Part of a small language model's weights.
Size: 14 layers, width 96, 3 heads of 32 (1 for keys and values), MLP 128 SwiGLU, vocabulary 2048, 1.07M parameters.
Architecture: RMSNorm before each block, rotary positions, biases, tied embeddings, normalized queries and keys.
Training: 115M tokens, 3533 steps.
Each number is 128 + 32 x the weight over its row's rms, rounded and kept within 0 to 255. Layers, rows and columns count from 0. Numbers have three digits each. The size before them is the row's rms in percent of the matrix's.

# up: layer 3 MLP up, 128x96, rms 0.124, rows 61-106, columns 0-95
# down: layer 3 MLP down (transposed), 128x96, rms 0.0936, rows 61-106, columns 0-95
# gate: layer 3 MLP gate, 128x96, rms 0.13, rows 62-107, columns 0-95
up61 098:132089125116119055090123145166148146115151118122097128100194125105173074069151123103149069216141093156093174085092061114150141175126137152100197160107121147132088110102149138122121111153086114151179137117069102116092163113114081123127157170144171121106142066114119084124173098151123120142
down61 099:128147143148110170137156200093102117095049082159104173104156122138149102126142098132081115152123155191118140152178157112122168111070159173133098150119135159109221150150161163108135153154121123107134158149146087096097145156104141115143133160182159181194131125120198124164208120155130133129
gate62 109:160091152185174097072102128084156155127114154130110128151105180149137055087143142123203165101155158109138157155118167113078129121146115091159188166086088138090142136153131147085186106135100075191106085081143106153176112179140087117164129174120117117106144130145125090116089143092121121187
up62 106:187165128136188133101133099151189187166091076122145149103112145113102068111160148151102149069140126130111154123133169137128165176148108072135054141084200139135099076121179123114165098119139051106166111133148105066127110110149123093126133086073112165102140168098107125139098103112173139116
down62 107:155126177134166128088132129126115081148120176101173102131154065138100146100135105187174171082125153105066095108101121173182218139121129121108101086125152104140139093119114126132091087122164134161163190120078085083116092080153150129123174145154128110162167107180100136115076136149192132099
gate63 092:099146145106109144189179115064210112109146079134116099122138204105099167095164153114096092143117094148076137111173152154133169116157131106135142144178151121133111142150104148149137187136100110168121081087075106168135080096080117088126136116170159096184123176154155141130155183155163094174
up63 092:077078139153133156157096109102181111106138108120106098063147165110129197077142154152139115106112072102093123095133123157093162087153120100190144169142145155121107151128093124176154156106112129138112071073123163112142066077127103160106133095108115166148073209148152159147151137185165075145
down63 094:144117088095116142136106158134130070051122166058147114122109153116112106166180166167126129138121138111198119106111132101144250143125136112099133151107166140081094118153139192163125143125110133153088141101148146126142144135151137113110099147067101141162109114105252123124137098133104099102
gate64 098:121155171145111108184135111133181122066143146117124075163055154156140138130136149126121134091097201172132129116104095095080139137124115118081103169120119206093117107120083134106197147104110148149200104125172081221119134115117094076140132081086157139100118176150113156140153152109153132120
up64 098:166135092132170158125100139099132129104115174095079155122133157133104139114081166167134137130112080126135195100115154173171170143150152053122158111155057158140165134079172069149121154112153078116089050111153149110093138146147159136120131127155140143175122132126099144135067115239112128113
down64 092:169136079177085147134113159127088069063152168149093136106091090101104109090100135187127179114149163111123128101124093149113126155198114113085147102182063152123135174137148104188124105135112104116150119100154108121176149087110162114123152101157185188121117122146060168140086084165083120110
gate65 099:138073167138122060133113128180136154139137124190073121167119119144145115157116189157117109126158123081128140110082148134056130072154127153149122149110118215101085111090048156111135179132148129099130115173139117106135088163128136155197133169117171110158133136135118129158147137074043140096
up65 096:191125137162159088133120094150144161122135118116109157104086074105157133136105180181094126161167115102107168126152123164049128153071081060182136181153099105134130164133070104098091096096175158139165116144134102103173181140151138095094142119166132119131202174074139169110131112128097131108
down65 099:185090144203147157139081110119152096151111128126101161075068132117110127095145157142087096127164193140085159055144056148067135136118114093150157133072177173131145173147144173085129132155126123127121133138136107086113166098161101120108133082084120114176088157139160144166121180075141118157
gate66 091:088136158169110124075104107084092204122126092086136173107184083133181149086131107077096114092140132113115147135145164144133100153094208118084155162191112144159123080144125121119131147101196167141185133123162175167172162102102155146158116126130191128135095129120126135097138173169172092115
up66 094:161109091084117115139091151183141129133113135149127109098167136158178175129107069115139160175155112078126101073116183120103112133133062173108216140094158131097138126121089116176117055131194162140064158129151150107083138145153128104064118148151125154138128131188157122111081121146180154109
down66 098:220104082094133150136104104180133130170052124161113064157105165138116087105116043137160157102070104137151163136110143097166155143137121118162182111154132122122099105198123160102094136123071093156109143166132081093126061107123123145114149163171109151115103156144180150144144131126112122180
gate67 098:109148159123129150143094159088137076140112172123135121046110180117172118130151143109065167163115200137142143115126169141133135080078123081097183146134089202122075087162123118148128102088098144146081131144096075123154182140179097094088125152137095124154136097070120127131073167156137142170
up67 100:127071156122154147071122101197154164127119100108051107128135065120136123094125161120072099115085145159053121130157136132167169143149096119093168150130129122190098076092136121124173109150158156176166136135134077106152090138133129144136221118080141160089123157084100123140138090099121183142
down67 103:134139089185127172149069105090062098172107127119153160155124092097175148158111166116135135161119157133136098109134104134078087134116107086136105137115050161142083125096191056134140142121180180099143147097099087144104081123119093111087188102135126083100126106124052156122106095091110145085
gate68 115:136107141149189113112123160116207143086109133122116138109079196115118103104197167183121129108158121097086129119059125124109199169182130121124182138130082154150157140122098106186125118184132072114134112158133092110175156156113127074071130102133177135099150161174141098098159090153153151143
up68 099:186114149160172130102089143121152104113112113112095122201142116110138100090145149120197171113098132110109098138156116053074073114135167064176098142128089148144111113142101134151170143059038112071123098134139061098115147076104134158081117154139157146129087098115161153133145123129157154094
down68 097:099154180083152165104177116120104152071076149182109146148159164087171133063117125142078114135183143126139100148182178108160143126138109148080115102109088119159083136094128107199146065131085128075112100158139105090144148154108118143114162149082097157131112151200129146170095102158136118071
gate69 091:060111144124088134157085089084124209139114158134157050109123132157138074184122123141090106167144174123088083150162195157124117072103094154077156202133086143117203153098125140112125132131099101141111083172114096077159117147108148149149127112139086099136132088163105115088136126113128146112
up69 097:149150146173112139101135067144118105103141148177136186146071144144067144129118098070153112117131142104109071090085120091115146137189163157130098111081094080117156111182156083146114166144162114176103113101143093126155093150160184131130084157160163129113138180096106125074067160191122181135
down69 097:189100192059125117153162103112184133134121170106125121068090092093104090114115121111112124167113151164107110091107147123176139142115165139128057075128145076199146103175169143082138170068129120116098088092168163124122141174163127164114171193136156167147105122133155127127083163159119147133
gate70 096:150103132137073089093166156209138148091177128134072089108113082193124085072120065147120094137154099063108129055128143101089153147097125163142148145176153172153165130124116106091130114174130095146115137103105172145153129162114108084074102152148144146182073137126147113124127095122139102190
up70 101:132109119131088140083144131130129161147132101136115140164092073124098122104139171112121116151112096079140093083184214168082114151095154150121130100133132118131132151165138077110139174160170131181141145097168160171137119043163130156097075072069098109157158082106097097109087148137088053127
down70 099:137160126077090128131107158168112122146126122117076105112109074118101095175141103112102174148158103107082101153158142104126090067148122126169088092126079107136162119140084133149109130125119052132153118119086123094121098092138115033156093082090101149129153140074185135191063175129062116111
gate71 089:128113233119083100152117118122122107102121204157121135152105145178091132125071202143058198131134115136185183150108135100126217150105152100151096173151092154109158092126144100140149126149124124160145096140134080116147076104106121109143117131061128145123121139132159154154074140094111128118
up71 088:110122132079140166102128098090151114096044104142160090106148133175145115181153173144127166059207133127121150164143191119123154117066133133157095101144157129094141178184099118106095091092108127137073107159121175103174194096170114147142160092169115077113115092111145108146120122096110158155
down71 095:114134105100101112114115106132100125151081062137151110132188135074147130165114060095101116105223179135134130175178169143180141102115141095112119090092145164127088111138114134123087146115125130156080102160139136112145240092133124140158147170126115101136101167191122093166164171142142092099
gate72 090:113126083127168145164107093179115075136135068127138101151089087169071135071109172146122156068179150167167152114106120160098134106180203125146116116121129182127116148127144103062159110130089081144140112126185101120100068150157100096107141077196127146124084130117122156112156132103181166113
up72 095:158152145166087125115087053153138089126137115155094125167096164142083133155116148163095164076083145117121075153162093160100133079158172106142135134135117140141181062190129134090122173149094098156114152117146137101152091124115155105112153067163112146098065043147172158129090177096126121090
down72 089:083117091140113151122155102167158117120184151148165090168127175108123101133077142132139133132103164139138117149091068131145146124188150133118136147137074181095095165137092137120141133130116122121155069117115145154062129092135186194127174061110080206122086124173109140171178158105083065147
gate73 119:108115137132117155127147163115118137065164184150165155089110162150148113099135105128143146105114130139127101118110148089122074147132080177143141097128117118181164156145053168175148114104102111092101165190067141166159199096163074142071077126128138098140113066151133111166088163174073101090
up73 098:146171151147112120119130177125111180139104134175141165116076153135131093065157146048174106113155139091149111148105075106143107131116119168141122119095087091152124183110133132147051138079062133096079137115135124136166123094199117168145130139153142128188153147112123062197178109123102120077
down73 098:146090149141117129142175120094053129078131133098111115183115164127139133068148124149106120100096199133140113111144092175138127149132178131093177083106129075143096172128093164221136087135086138187068122191149080137150109139148063132144112177130135132150133088129106149143084129161181116119
gate74 106:153156150104126128134142148158115167124069141119112089134073120164114171101133141207096110134154085123072121136103091078151123177161121111114085100148143171161121163135204161180163171076141064159110122153075145163154122089189129138117148127154146178069155104104126144080171114096142083152
up74 112:146087093124094148107077122055114139056126119151212122150152127116107130140165103145110158153118110137090162119145145178060100094137127097121111159132091153146089167147105125076202095132117183159162140135169114123122138143095127045124161206132097094125088077151101128101129113135185128149
down74 099:124089102164130128108154182091084098071138083165163152130120154184164060118101127127132152083153165087091173051102121140052111089085147106134120103127171159170088140148135145104144149200075160132162093112164064108154111131105090155192129101134103132142101124160122117106105143143151096136
gate75 091:120098108115176088133170134125187166060101152158175122143144081145123138117116118061059125116085100149079113146177096139127103113122125108134187152191155160134169122097095113125149166070156112120109089177156120143185147128101138143117097154146166125141090107105121182117098110119160166030
up75 101:198200096137107108211179137172145068141109204142089124143158152075139089139172119156166105195112133113124180122122127118115126138093141114144126097149100115189098151156123105101157154111155087168094119157127143137150145106143116142104063148197140128190162136133079164106151125145102156100
down75 100:141094122141086171057107065085174146227155122164098126131162066074137154154184128133145141159181164123151109163136102139132121159102119137096087101145097126108078117127119097091143173154091111179121123082113105108162121148181105109095100128133115152110098171145062129143067110105171100116
gate76 102:144144116188208172149128148141129135162160128114178127167097156145106128129158093150131169109128074077156198083143129103090095097151088167142139145147081134085120193102164120098176194163171104129046139151159121137104147155114128114132136149164144144141137110145100055103188162092147120130
up76 100:112177135140109094141114082096069078155153159132128142057143158173061075139133153123125058161089173110146085155121126134167142088173165082103095082127154114130117099127117160108107132104146139113158143144178063144167157114166134152132150147124120071208164151160095101124134107085079162163
down76 103:144127117057087162140141083109112140166077093136123155104137135092089098152072142162136115122064113131133146198100126198161192143121162142135101120095201107151191077150120158144085108098128145150161143105173108130065133134153148146054125195122162123116158162176111142122129141118160154154
gate77 111:112162110126137049071142166190169161092145059076184180108086121116139110101124136114198126146170112174139182119156138132168134149126129165171102131071072081136141151092124132149097120124138122140091112109118067116121142056133127165098083153100139194155148102068154132128116124134140125141
up77 105:094138122153077118124135083182109121136153027120129174126133148054105121129130130121105141108123168125127080111045143168094125169127122167140103132123140095172026111117162134132084149141171131187109124118079116093082142069188089127137109147123139139122140111114123075141151185096148149107
down77 105:117138175126184176171104130102138083073103106130081179172121136151109165126082110153121138064130102062112174125075145117096099104184095128127063103163108164178142083146137111190096082119098154102124121168123125158119095141164088116166056124131138149178129123071139131092147171140143096136
gate78 092:090119143167114066119148101062133096166199141149156101112170132094064114088121125118103155102185120125111190183173108124102124113125153117125125099135101099142121109091097111090132137099139051166096178108158131164136192119141127131134089197112096148113057111096116143141094169104097187099
up78 096:108092146166135139148116126140084177050149178114200094098164082105078133156158058127192137116134177161144135107140170111160141106109145138141123145131138119133113064148141130107142138104102160133100117190120160183140134087037150195131103175103093120157165116117095099087115174112151125107
down78 094:160103126137118167167155110147119126138027151059078131156144058080076162142121171181177098128140059140169080144156125090116118159133072099142124069105151166160173151100054129146178097124112115117109130140097143111131098123149081127091083112159131116135104144142093140105148160124164141130
gate79 093:174134142120116142092094126095098136132077085091087125142163087143131165142132129156098196124124172192137068101140149130113146169166195098134142095162130143121101176113120067127115185121126072081095160185104148120210079123158103100116169149107141131114151113097059117095089116157106102091
up79 101:113123125081087142062157149132165118145117180144208175147112192137140132193097147122091171147126107144113127108087143165109125096145154098153115169185125116162072107121158140154125141110167131149142178099076060138115139153133120085103158134114122178069118047098144184121078096158121098106
down79 105:132133110134091137127128133094120097069184080078131110148156116147103145150043156112096128073117173170127170099199138118167117161110092089094152133033121148123085152100191108162133162121156135123120098125155136130101136110122081191134183154162142111112117124133039161098131120132084113142
gate80 082:174128114158090130104088178072092125120145114090165127119165084089067119152124131017159138078160090142110164163154148137132114116102090112170099057149118132098088063090106111106142091170125112118119180133144120121139143145079117150157118120064075084124124124150141171099123136128192154112
up80 097:033143162104142099130101124113125161138106154117067116081086119080106196090150162167130138133130107102158131158073090105092084130142144143136152118167157136095199103119099099179117142061114105145192139132145081136137095119143133120126204084190125195132149147137107126170139087125105099132
down80 083:214116120119143170112107152106108145112141070074163166080166095135144058146145075066161099101095124168106129152159131141139156110161143056151080093096111148138070131097129103083138093185142153166109160103112120141152131132116071133098091113117093077101149128082166119061119147120169145127
gate81 097:139158162077145113115174142155109115103147115147170145153131143111129144112103150130146139159109154159072139058176167108116110175145165141099088162155141103126057101115189197107092136148181167184132174156126070139148113134172194128110155096186199099105126159136127103125164172169166129113
up81 098:084140126060131168104115131105130151156127157152152061115142078116131150074100109158070111108085099077156138163030112152117143154101164113163130110124163166124128114096139123146103174123160161183121062113124168088144138135149128106174155171086147142176044105150183147144089137147132154152
down81 104:109113106157134158121087124085119177147190137072147085100081124127140140129108168167112092089146130121154094159100091156116101123073113136172146048093162130075130113118079100115108148111059096120110053121108112089132111113061040101128130160113092126170084104082170136146124130090144116111
gate82 100:122149085137110113108149167174125145134106162120124131165124150121093073082130105062123192154183190100131133159124128113154146194126160083100138175171113112104130070153098099101174157139177121115150077153088019097151147154104129095098118126148159127110106109180110105117154080113103095170
up82 099:102112168129128160101109120135092131142127169119139096172121150104124122115149108075069097093185156103112155152088119081121126108175129116111109127169166124087116037128115093119158161195172076103152061079128134153082060170127097079205095138052117146100129136151138098156133141134116124130
down82 102:068072148155169143110164128175154134152096116093148150138131145146201119106150147132113098179097117110061123095104071158160082159172115161134136114094123079144110185105082121126105104138193160195107093140159154120098053131148123130125151146194099128161118143144194083125168133168134157143
gate83 088:152148154102139152181133127047171075140073130153151089195059099084172132089117177082156158129086167112102149121182108088095129120167142120137079158132120145126137136097095134116130134171132108098104141117152074101113118134121120115140071157107142112128029097107141193152100174098141154130
up83 094:164112181101042190139110210151183106131166149175086137127122098118119167127151109162110106087111166103124123095136107134102138147137090124187083125116092122124155108117107144178217128111088123141139150114171151102088140104089128149163173102127147145200130106166158094184095149159148101162
down83 093:195087115166118140147097125165149114138101181105117147114112128151163138140164141149108132103108148152160118122119092061156189127157114103230072112177068110141133117108093137145187033111073162161135137078174146135119131117158126096143115120116118115163117115121130079183062088141122120149
gate84 101:085071144086093066174124134178094116102061130128121114165128103123099146150131135114140131170105112166139101075145099143137073088096069131137086201104109168178119077158103143138111136145192085109145130115040167123117151157168164088108142109114160102147143081146095148094117154143124177161
up84 094:125115106128177146130149149149142146103140163107148162138124195118121103135194044152125050134128118125101112100110141140117135095107186162138093168086167174150105171114204085107138121162057111073116122194133129123115186144135089125180141049110144122153138130161119127167164120149105157166
down84 093:169159159106165111141123136119170125096131085101144106151134166199107117129057109127123188106111187137148103101116189166087130124150107201133128125145080179062171149130101146148149183150121130125112183159115156185110118094117095095087174119178181111090141122094148086159155090117089154107
gate85 092:145099106127135173166141080109133143116135140191115167115126047176149111116119167109086147182082093132190198145156114125134102116150112192107165160141168139131186073198112054142133125185119101152138125168121090107105094149137109125169119131132139146113151132192104121085096169107087106118
up85 092:128107114090120138130137129068100159119102189135064134089120145140142215148136145105087090152150060168120135149176104125153107088096117091123163108184083137147124129175103085166119088188115115173101062138137114063136094136127124129135188155157132088168164107146114103115133171114152051120
down85 095:140084130136184162167088178099142148110137133152092160099136186151167114186138116154105145084126133129136132150080139098168133088084141086070065176077089111141168143085158133104164112083100096178193149098153115109085113107096179109145123093146139107117071090091099126076123131067145140129
gate86 095:106098161167136129115196191221122189117139173139151134147167136162147161141153143156154100110169134126109147023142113139091139114101123139184146135111123112143054101099119117137164104145156145140091109080196089111121145126112159140156140158136125175130185129172105105155134120168084078093
up86 093:124136087096108162111119078122152066188097093175129149164150139127142080116151116167158105130106172128125076155111130164167127182193195158148156147130174148124114121173103158111075134174125163144171150112151189174126123210129090140143203172103137117139104132140147123171086094141157162133
down86 089:107146075120135155167154154117098089151154117174109159181091141097115129161115089184124155082128193120120144222096170130149126115192129137139129135147116122154153094146111152081041179086194113136103090116081125138134114153090118124115088158131161097095108150174177161089164154165120105100
gate87 100:187165116177096115128087140180178146112117078144152143114163103111152099109164120145157153114162166181139207155107161126158112127188140093121129162132146114136160131191112239080084151126123145121089144132129136123182093156181111102101158136109178132124153101168125181159154101130139121183
up87 114:096110135067129159136081166127092175103112150108122122099147144121181120115088123162144129103129172144125151166071143134075151157134136118183114120169118171117109091126115147124162114088101117193102047159101142138115111163077130106098169156141144199107117218128193209156139133115158093145
down87 112:112055174139162118143100093144146180132140117087106099153106047130118100121081137136076057100210128121124064135185146157113144136100124099092134114072193091107140096086168069099127135165130160158133154100170103104164153139140118125159147194101112083116138111159138152151105142132165129140
gate88 111:087112062062090099149135213164188158102107091134136135121128153161126135122130138152140130142157123146109100134152147054146155129088140116089134155156165135119130112111170125084093081111084107091203104159071123128114158150064109168148162089162159142109128065174118064117119114121185137151
up88 105:145124105090153122105104163080154151095116078136133052207151124131098159077082089165167133133152086135135116180143086141094148120154170089139110168103069175134111127128154097104127109157102159087165120079164177162138188185126191103145148097091138169115090152149180146142080147142129140123
down88 110:086082153104168129160187169168119118104133127145157133094134140097122115156143183183063176151146109166115095110089143098196162087098161144135078086111188108118148137086115067118135090139082106122110090146166140097095126123099096150131162200095129122188170131134129060122089116153113129169
gate89 096:149106158146138102199150135115129171121123182132075116168090133106123111091114117187119123205158148099134115130145092094046140110156157160070141199142127157132189122107094104172135151164120143115075140122102114139080059156123102146135104164128150139147154153207117163073099135141171162106
up89 101:128138142098128106137114127110134118111144122132179139142071121127083100160182149122060064058157159092166136112192140078143177121127129129149102102094131137144128134128137174133068137118145194139134175105196077152156170105192187135134166162136167085106149143124074122188182167116126114118
down89 091:209118140092150072113129111109112173105100154129128110166112141148027150151118130093129092103088161122121138117194162118206154149088112051160134119095195129131121146149126125127090114158114147064139150080146107134092124132142152156157179149120114125153155068123060137099181150112116119159
gate90 094:121077166171152133166148147121146140108110102083138090210176063154137151101098174144092210082129106111092134097133103067134131120093136129102108161106134133125138117090200161103123103140149162140112118155108137098150182127158129067139097104160121124078138136186104107135133116127216088180
up90 097:153114144152076103111094056226207143166068132142170179127116195111112128123098123139164106135137078128191076144169138151142099153144092142085116112156125096141085075164143126131107185175155094129107172162088168138123082144121158124175092092109117131134143087145138146125128144124116142108
down90 095:172141089113114096181140101134125156163140123075112139174141053159050093164150078118151142096110088142199095082178131187093117139181126146147165125122155168156102117134143155156138168120151053086129130112104103115127079145163122111158105170146161135073153153092147097091129175146129152081
gate91 095:119070147200088089146134138119119164140123110082128028117168077111119106171080147150162110154142137203138148092068134153081129127142137147143171167118131108150118121093099089115045099146121106140118122153119081091153091107123130109161165171157143145159195131133118168084103101156145085099
up91 095:137143169124159140161102129082171140147118094108131136180142044107141172135103156165130133090143150122139125109161120142106116164115154148104076117171128147126118101129186087132119103139107222122064177069092098133120145130119086108121140164162143114187045087133141195109126165059112149161
down91 099:110195119093118106139164163144130154091205100152118158136092095098121109108078125149161101191139096078114139106149152197115107130109079218133077131138103138126164112139142093146143089122106225191096158139087204129103104144112164128125127177126157145138100119136152144173118127122136094134
gate92 095:125143172144099121070158133100117134094132135121106186164128181051158126156080167152175104072140109135157163118167137070132143128109140128161140146164076151128162128135170090079122160131156069157113158129119133124182124087122124219154045165123119145166123110136087161079084176132117122116
up92 095:121113154141144144129188116142110115142122167118084084149128163136104110133150095163160117099120177122091141070171159167090168067123051160112059120143155114117141106144084084128112027135153117122116068130141153111070122191160106158110176112140125079084139132133110181121133140125090067146
down92 100:139081110080119139135099121196074140136105163133146150109111081148036095161047145113138099077087115138079112070112075138162108128154169112127164122112092119188149075132110122118127089140095117104098114155139096175131085134078115119123165144173135112121147129145163213132160140120104069144
gate93 102:121152092122091082149143101071177114143144088156126114122147098169087108129055150059130127149157196141113132089068119096138119139145135081105160157131160154141140127211111176093185119123100140177168133157137139189117122130151069130062131144150110138123099088144136169124113095117177180178
up93 100:137135089145107088153086115095108134128104157125110079064121131111164161146116164096107143101089196162146124161127118131135146196189154115162147183170097115187084132184111113140144109113100162143100198126132140125106137105160116128061119059184130150109074059137076150146190136137139136110
down93 103:128108147127123155113161112153113108188161102160157087086066163122148075086118129142186131119089108126161095115143084140112136119173156071161122156114055161117072142083137122126113138085083108153104125140142107127196113077210137148149161107149054108077093112123130111155099125061093121097
gate94 092:129146169094082131148151172097100103101053130146141173116074133154119142197157092127111132121141124115166185134130165114138130113152090073149087085131161063142188110162131184088112154113116089098198062161122118149123078181100121126117119125118159118186177138106178140105096130127116096079
up94 102:153158147123091188109176104129118146138146147160112099147101151131099149122151148058168138198079181149109122115111079108102138193139131171128153087047115143090063066083108076124113141184152139178152120099094134132134168143149141140137128147047150090134170102138173110129106165116096106118
down94 103:190125149103127147167130145128111141162101127170108123199112112179126176181110123150189143165121125121102083124134117081142055143128111106178083145141106131177169130156106165104165091183113145175120141144136090168102062159142049193060113151173123142159140074108102123106135144102129123122
gate95 084:118080154126137135094093100113118103134085174113190127125099195136089141174112164147101093121177119165154126205072153159156090096164174134141101114152170176134164084108125192155109145112131096118157070092129145125130086070115118124183113110092120189128117095118085150170121125113154147058
up95 085:080159126100117070145160132145190156136152115146137160103146130120132099057118095128093201124091063037078119084204103094127138142112116136061084134161129143183116179155130128107169155109127175137133169152146140131131201134147129079076188131160145100134129119111138128145128135115133137160
down95 089:156086128124105046069113100139137127128151135189133116120111154131087122154154113148116108147151145099086153109127116153150076134116097175066164123082142131127158111100150099087159179074141155072151140179170174164171116126142146162122091094121180078163135091134188135206108114158077110173
gate96 100:088050164170115132105148085132121138070142121106130127155136143050062122151109123179060107101158149176174080071094089074134166166110109156114142119154131154123097094092107145090144135098075114134130175093115077124171131111135064109126118148146124153181153077113110140083168139160115129144
up96 103:119161179112162117094146113129183120143140111047125154164154139173129128099148095149166101095080118163110128094129108122094086176138129116106133170131193073135148099168160066169138141099179101161129191166112113118105043124197104135129120176160150124151114134128182144091146135055106127143
down96 109:118163095141112109152088180163111176126127124122207152115108164139094090154115114136156121128178147111169136088218071139130142096142121119153180112140156105027133129124126163107149164132124179144142093152144123108143112108133130088151173140139160070066129116134219081119127115135093124069
gate97 113:179117152127120068072102139121142134116112117191114114157128104123135132096103157122105190182096108176111082117137108157106137087107149165092118184146072166108065094156097200150138112125140113114127102165101092130118112153092149094051145169148135156160094127071082175174107109134199111147
up97 104:177100150138117078088106125124127154137115100125062161221132139086111112125070131123116145199145123133143127179138116122127177135085167128072178114106108146157109079080113110197165182127176083147074115091083100139165077147104113095096146160154103164145096165110120120167143130157125164108
down97 093:193111153163144116098043151057167125151062101150116124122099123120139148123144161156144137186076103100100113169098108160083150095134157099105161103124104091146072135108084144189168108080085090130123142141122152128176076177089170132086130115103085152151136139154103128110088130133131128050
gate98 097:147116224089119137169122160141114170108129147112083136145154120125144106144172133131076085150186153108172144107145066083164088126106138105095175076126083110127137132138169096066118115133107089128125090151167101128142112144099096144133114134073091171106129073125142099034082158155190158139
up98 095:143105098092191114145152163132135121101098130153125125156140174103081153160150146177104121133160129170114161148075116137168129104072145126158098113154160156158129171177121145079151123157111082098088135240137100089091170099076133086112041132072117177112145167097138105104113112113138119162
down98 099:176191128147157119135125113080137159132131135122110127154180094149102132048164126128140109128113081180137120170142144134148148154068082102152124115146188119182168115104097089137073124103125110164160169130131138112183138078157202060118177144084044103101091153105141158120102161113117126092
gate99 102:136150223072175141159198112080115104155150092129177148104113098143118108152157142164139093105116080091125161106177166139128135055072068108109101185109129099140077092140117103124135084110106137139119158145116156144113128149153137126112080124164097099168134122125109124050188132135107065113
up99 101:184197164082131133133131116165146209099117149103175117133172173128110150143139138154094194087144149171086168146110144135151097137118112175188104137098058081093199114134174134128126170097141129100145118117130093097073167101181092130076068161120115112121160134152112148133140118147159119167
down99 103:135080174121084052155125058208124145159151100177170101119124137161086094092120181131101121128145153155092112193092124069171159107117143107158172089120132113129069130174151092089126167130111149148111102188142176138118151106108132133157130104159130092103116175077106158145191121117100120136
gate100 104:116126144142127095156126139149050114148120121185131117120090095160159101116103103152094095152162156070092082085181129094130102085086108145122178152123130183146200086138101143136123111086125163119061112084138155173141117146152129178157142118173105089229106106104081100153150170152151107128
up100 101:103096128151105106148131187163121166074099101148052140138153073132132181111149121148126167095158153074122147101070150123108168171160094202139177148091080154168123100118117093126088107091146150117100138140086152126126097125118185148096156110154160135129111147120090077137089183123169163046
down100 091:167132139120109131124051109151120158130111089168125085094111110151160148155128136153102071122106097069093126119140121200097162179121156175104161136145101174169136199112092185154143085073179099122077150065089103115116141169165139189174166138098107102145155097135128136142111126165144109083
gate101 103:159141193097126087137074148120177120139086135126219132113103116150118150172123116137158168129127149168066131110170112113144074084129129148097149118163084167110144125158156150110118156118175107131078170128140113138099089117127048131105152174162143115104142101143104189129182191094178056109
up101 097:125153102111218060123104093085152096147131134074169114129139106085105172119124112109127141105096094100083180198177137110115107098127165075153117131048126155115114163057137136132133136130163095069076166099151164084151138096082095158103157109146141124112146130121132159137169105187126119088
down101 102:105116145165168097138109125103111062138138084077148100121106164087162135142144100106099186128099109110066121120133138136111137128120160159083051111161135192083108186100059180101125149093143069133080088134097118173129121095112070150070139156071120131099100148122127125183136178111135100100
gate102 107:112184128076162114204132128148137110085111109168120074161116054163131141115094156145125160128153171133099114083191107117127153110145131166092136200120166173116192093106162178150129158089095204158123055114129129140088095122118100120154143129136157131119082127179157121152126107149133148189
up102 105:086144178178064117144151138113125109125169178096092131139168218082134168160107155140130148148115123150070100109113136080117090090136136124113155146132109110113145121131162166136102163127060146173106124108185106137176137189097067142080113095143188176123100103118128168148076154176127181133
down102 096:115150123125122126139166120122094149116177212095141111138129135134099135133044139146165161122180155106097106154156116107104102097113162143121128097129161130091136162093084171112171135040073097133153086066111115169132068102086117116137139144100148101132093157138082094110053078101086075157
gate103 105:155135184108140103132098122051145117159118179069125077138100138136119120103098101167141193123129165157106145128136169117081123127086135183137131170111113156169163131082074129067139215118094137156091117092175142175120092211129133103103132117084128110174111143171115135138139144151143088187
up103 110:150164164128107109167117140142153170137131086173156137135094104108158119107105203161133155045161172085162118132091093101130143168088138100131107185154150144134103184132146123099140118163098163079201104125157159169067096130136116126167091120125083148086133158118118089059119089071157097167
down103 107:168150171097096134170139157174065135082141101180119151163128116101151134117106111137129143075136162108167081145092091193231132130174127116087125108191161147160107115097116112137101147116086175136132062144081102145144084066114148159179146120142108107139153167159132156082095100091114144136
gate104 094:130131117162144122084110094121147066198132100145210150150113106132179091139117108143129132134126106113138136138167129197095114076129188140153151117146118092073121156110185090108145106207158159147133140103098090132182217208152157095138146132082131091144119111158108170116125143161109099131
up104 094:098159106117187130168143130121129084128133093101145147150160136130084171083153156175086119116089093128149105132158103079081153109211170165169108118136145168134130128094080143144150218095167083191187195110146093142175145112174149145147161117132165147131118121118122154150086153163082155130
down104 091:109147125147147131123074096082124120202211103165138100097133154148179026111091096116173131088118174075122141182106150179121087130134114169165177119172150127147120130151133107111110149185135092127113096088090128133096164159098140100189161147154097085102125139129155150088124136171143120165
gate105 089:174134134114114097140145169153164114105168155187131109093094125159133120165120151153089096130136099082119099150142168146105112105163130112147120132133171215103145135150119199137068134131113085207108135148097152137166152151105165155039146124114194146127110135161163175070204143116156165134
up105 092:112123118131127150140147073121116102074176166171151161083145154194117089153138169117141111088134082114116110136116166187155159142103091121201091159094112118147160143086164096191162137151173136198057102123125160151137130103144133166120188126113097167156112098142106128154117123151121086039
down105 101:126146172156092098146092112132156095117193143158077127122119150167137157098124154126138184118151116121105141176074194131110145101192139148182086108111164195082135104132104113157097137113139121114111155120162235162173095100128149145115133094190143112134117124105222157125143113146108138083
gate106 101:115078156104149122136149166150120076163083144153128078154108144112123157129113118109166130137086142101184159084168142099127162149132129095162133146079087133110068084111152106168106199081110192199138122088050099118195168099099150081074136172116108153146131082142115161142130146129091144140
up106 099:062079110176095161187187184125128152124126148138102133130110116137122123135087145133121086111109178122134101134152123102109138164076210137148159073114115148133110148115070094095179119137155130135109176165148106086162136172148139201167143133114064128116163173112087104167096190080097089123
down106 101:106129113147144156088168127158089080172162103144087139147155135137221125103103129129132144146156089130147185135175118122135160140087117222098128065170153093131105118137163081126143085097154168087104083121095103134077124120126106199154103170156140149116112090104160136201146107172101086136
gate107 106:145177170058129103153099134128200100136140112154141138111169127166160127154147131160065128093167132117137128112080183099161150134180166139088082159185163130120148155204121178127092159117123114125157120146136100145094152118130090087182097119085160146177115082099102071173113128184154176141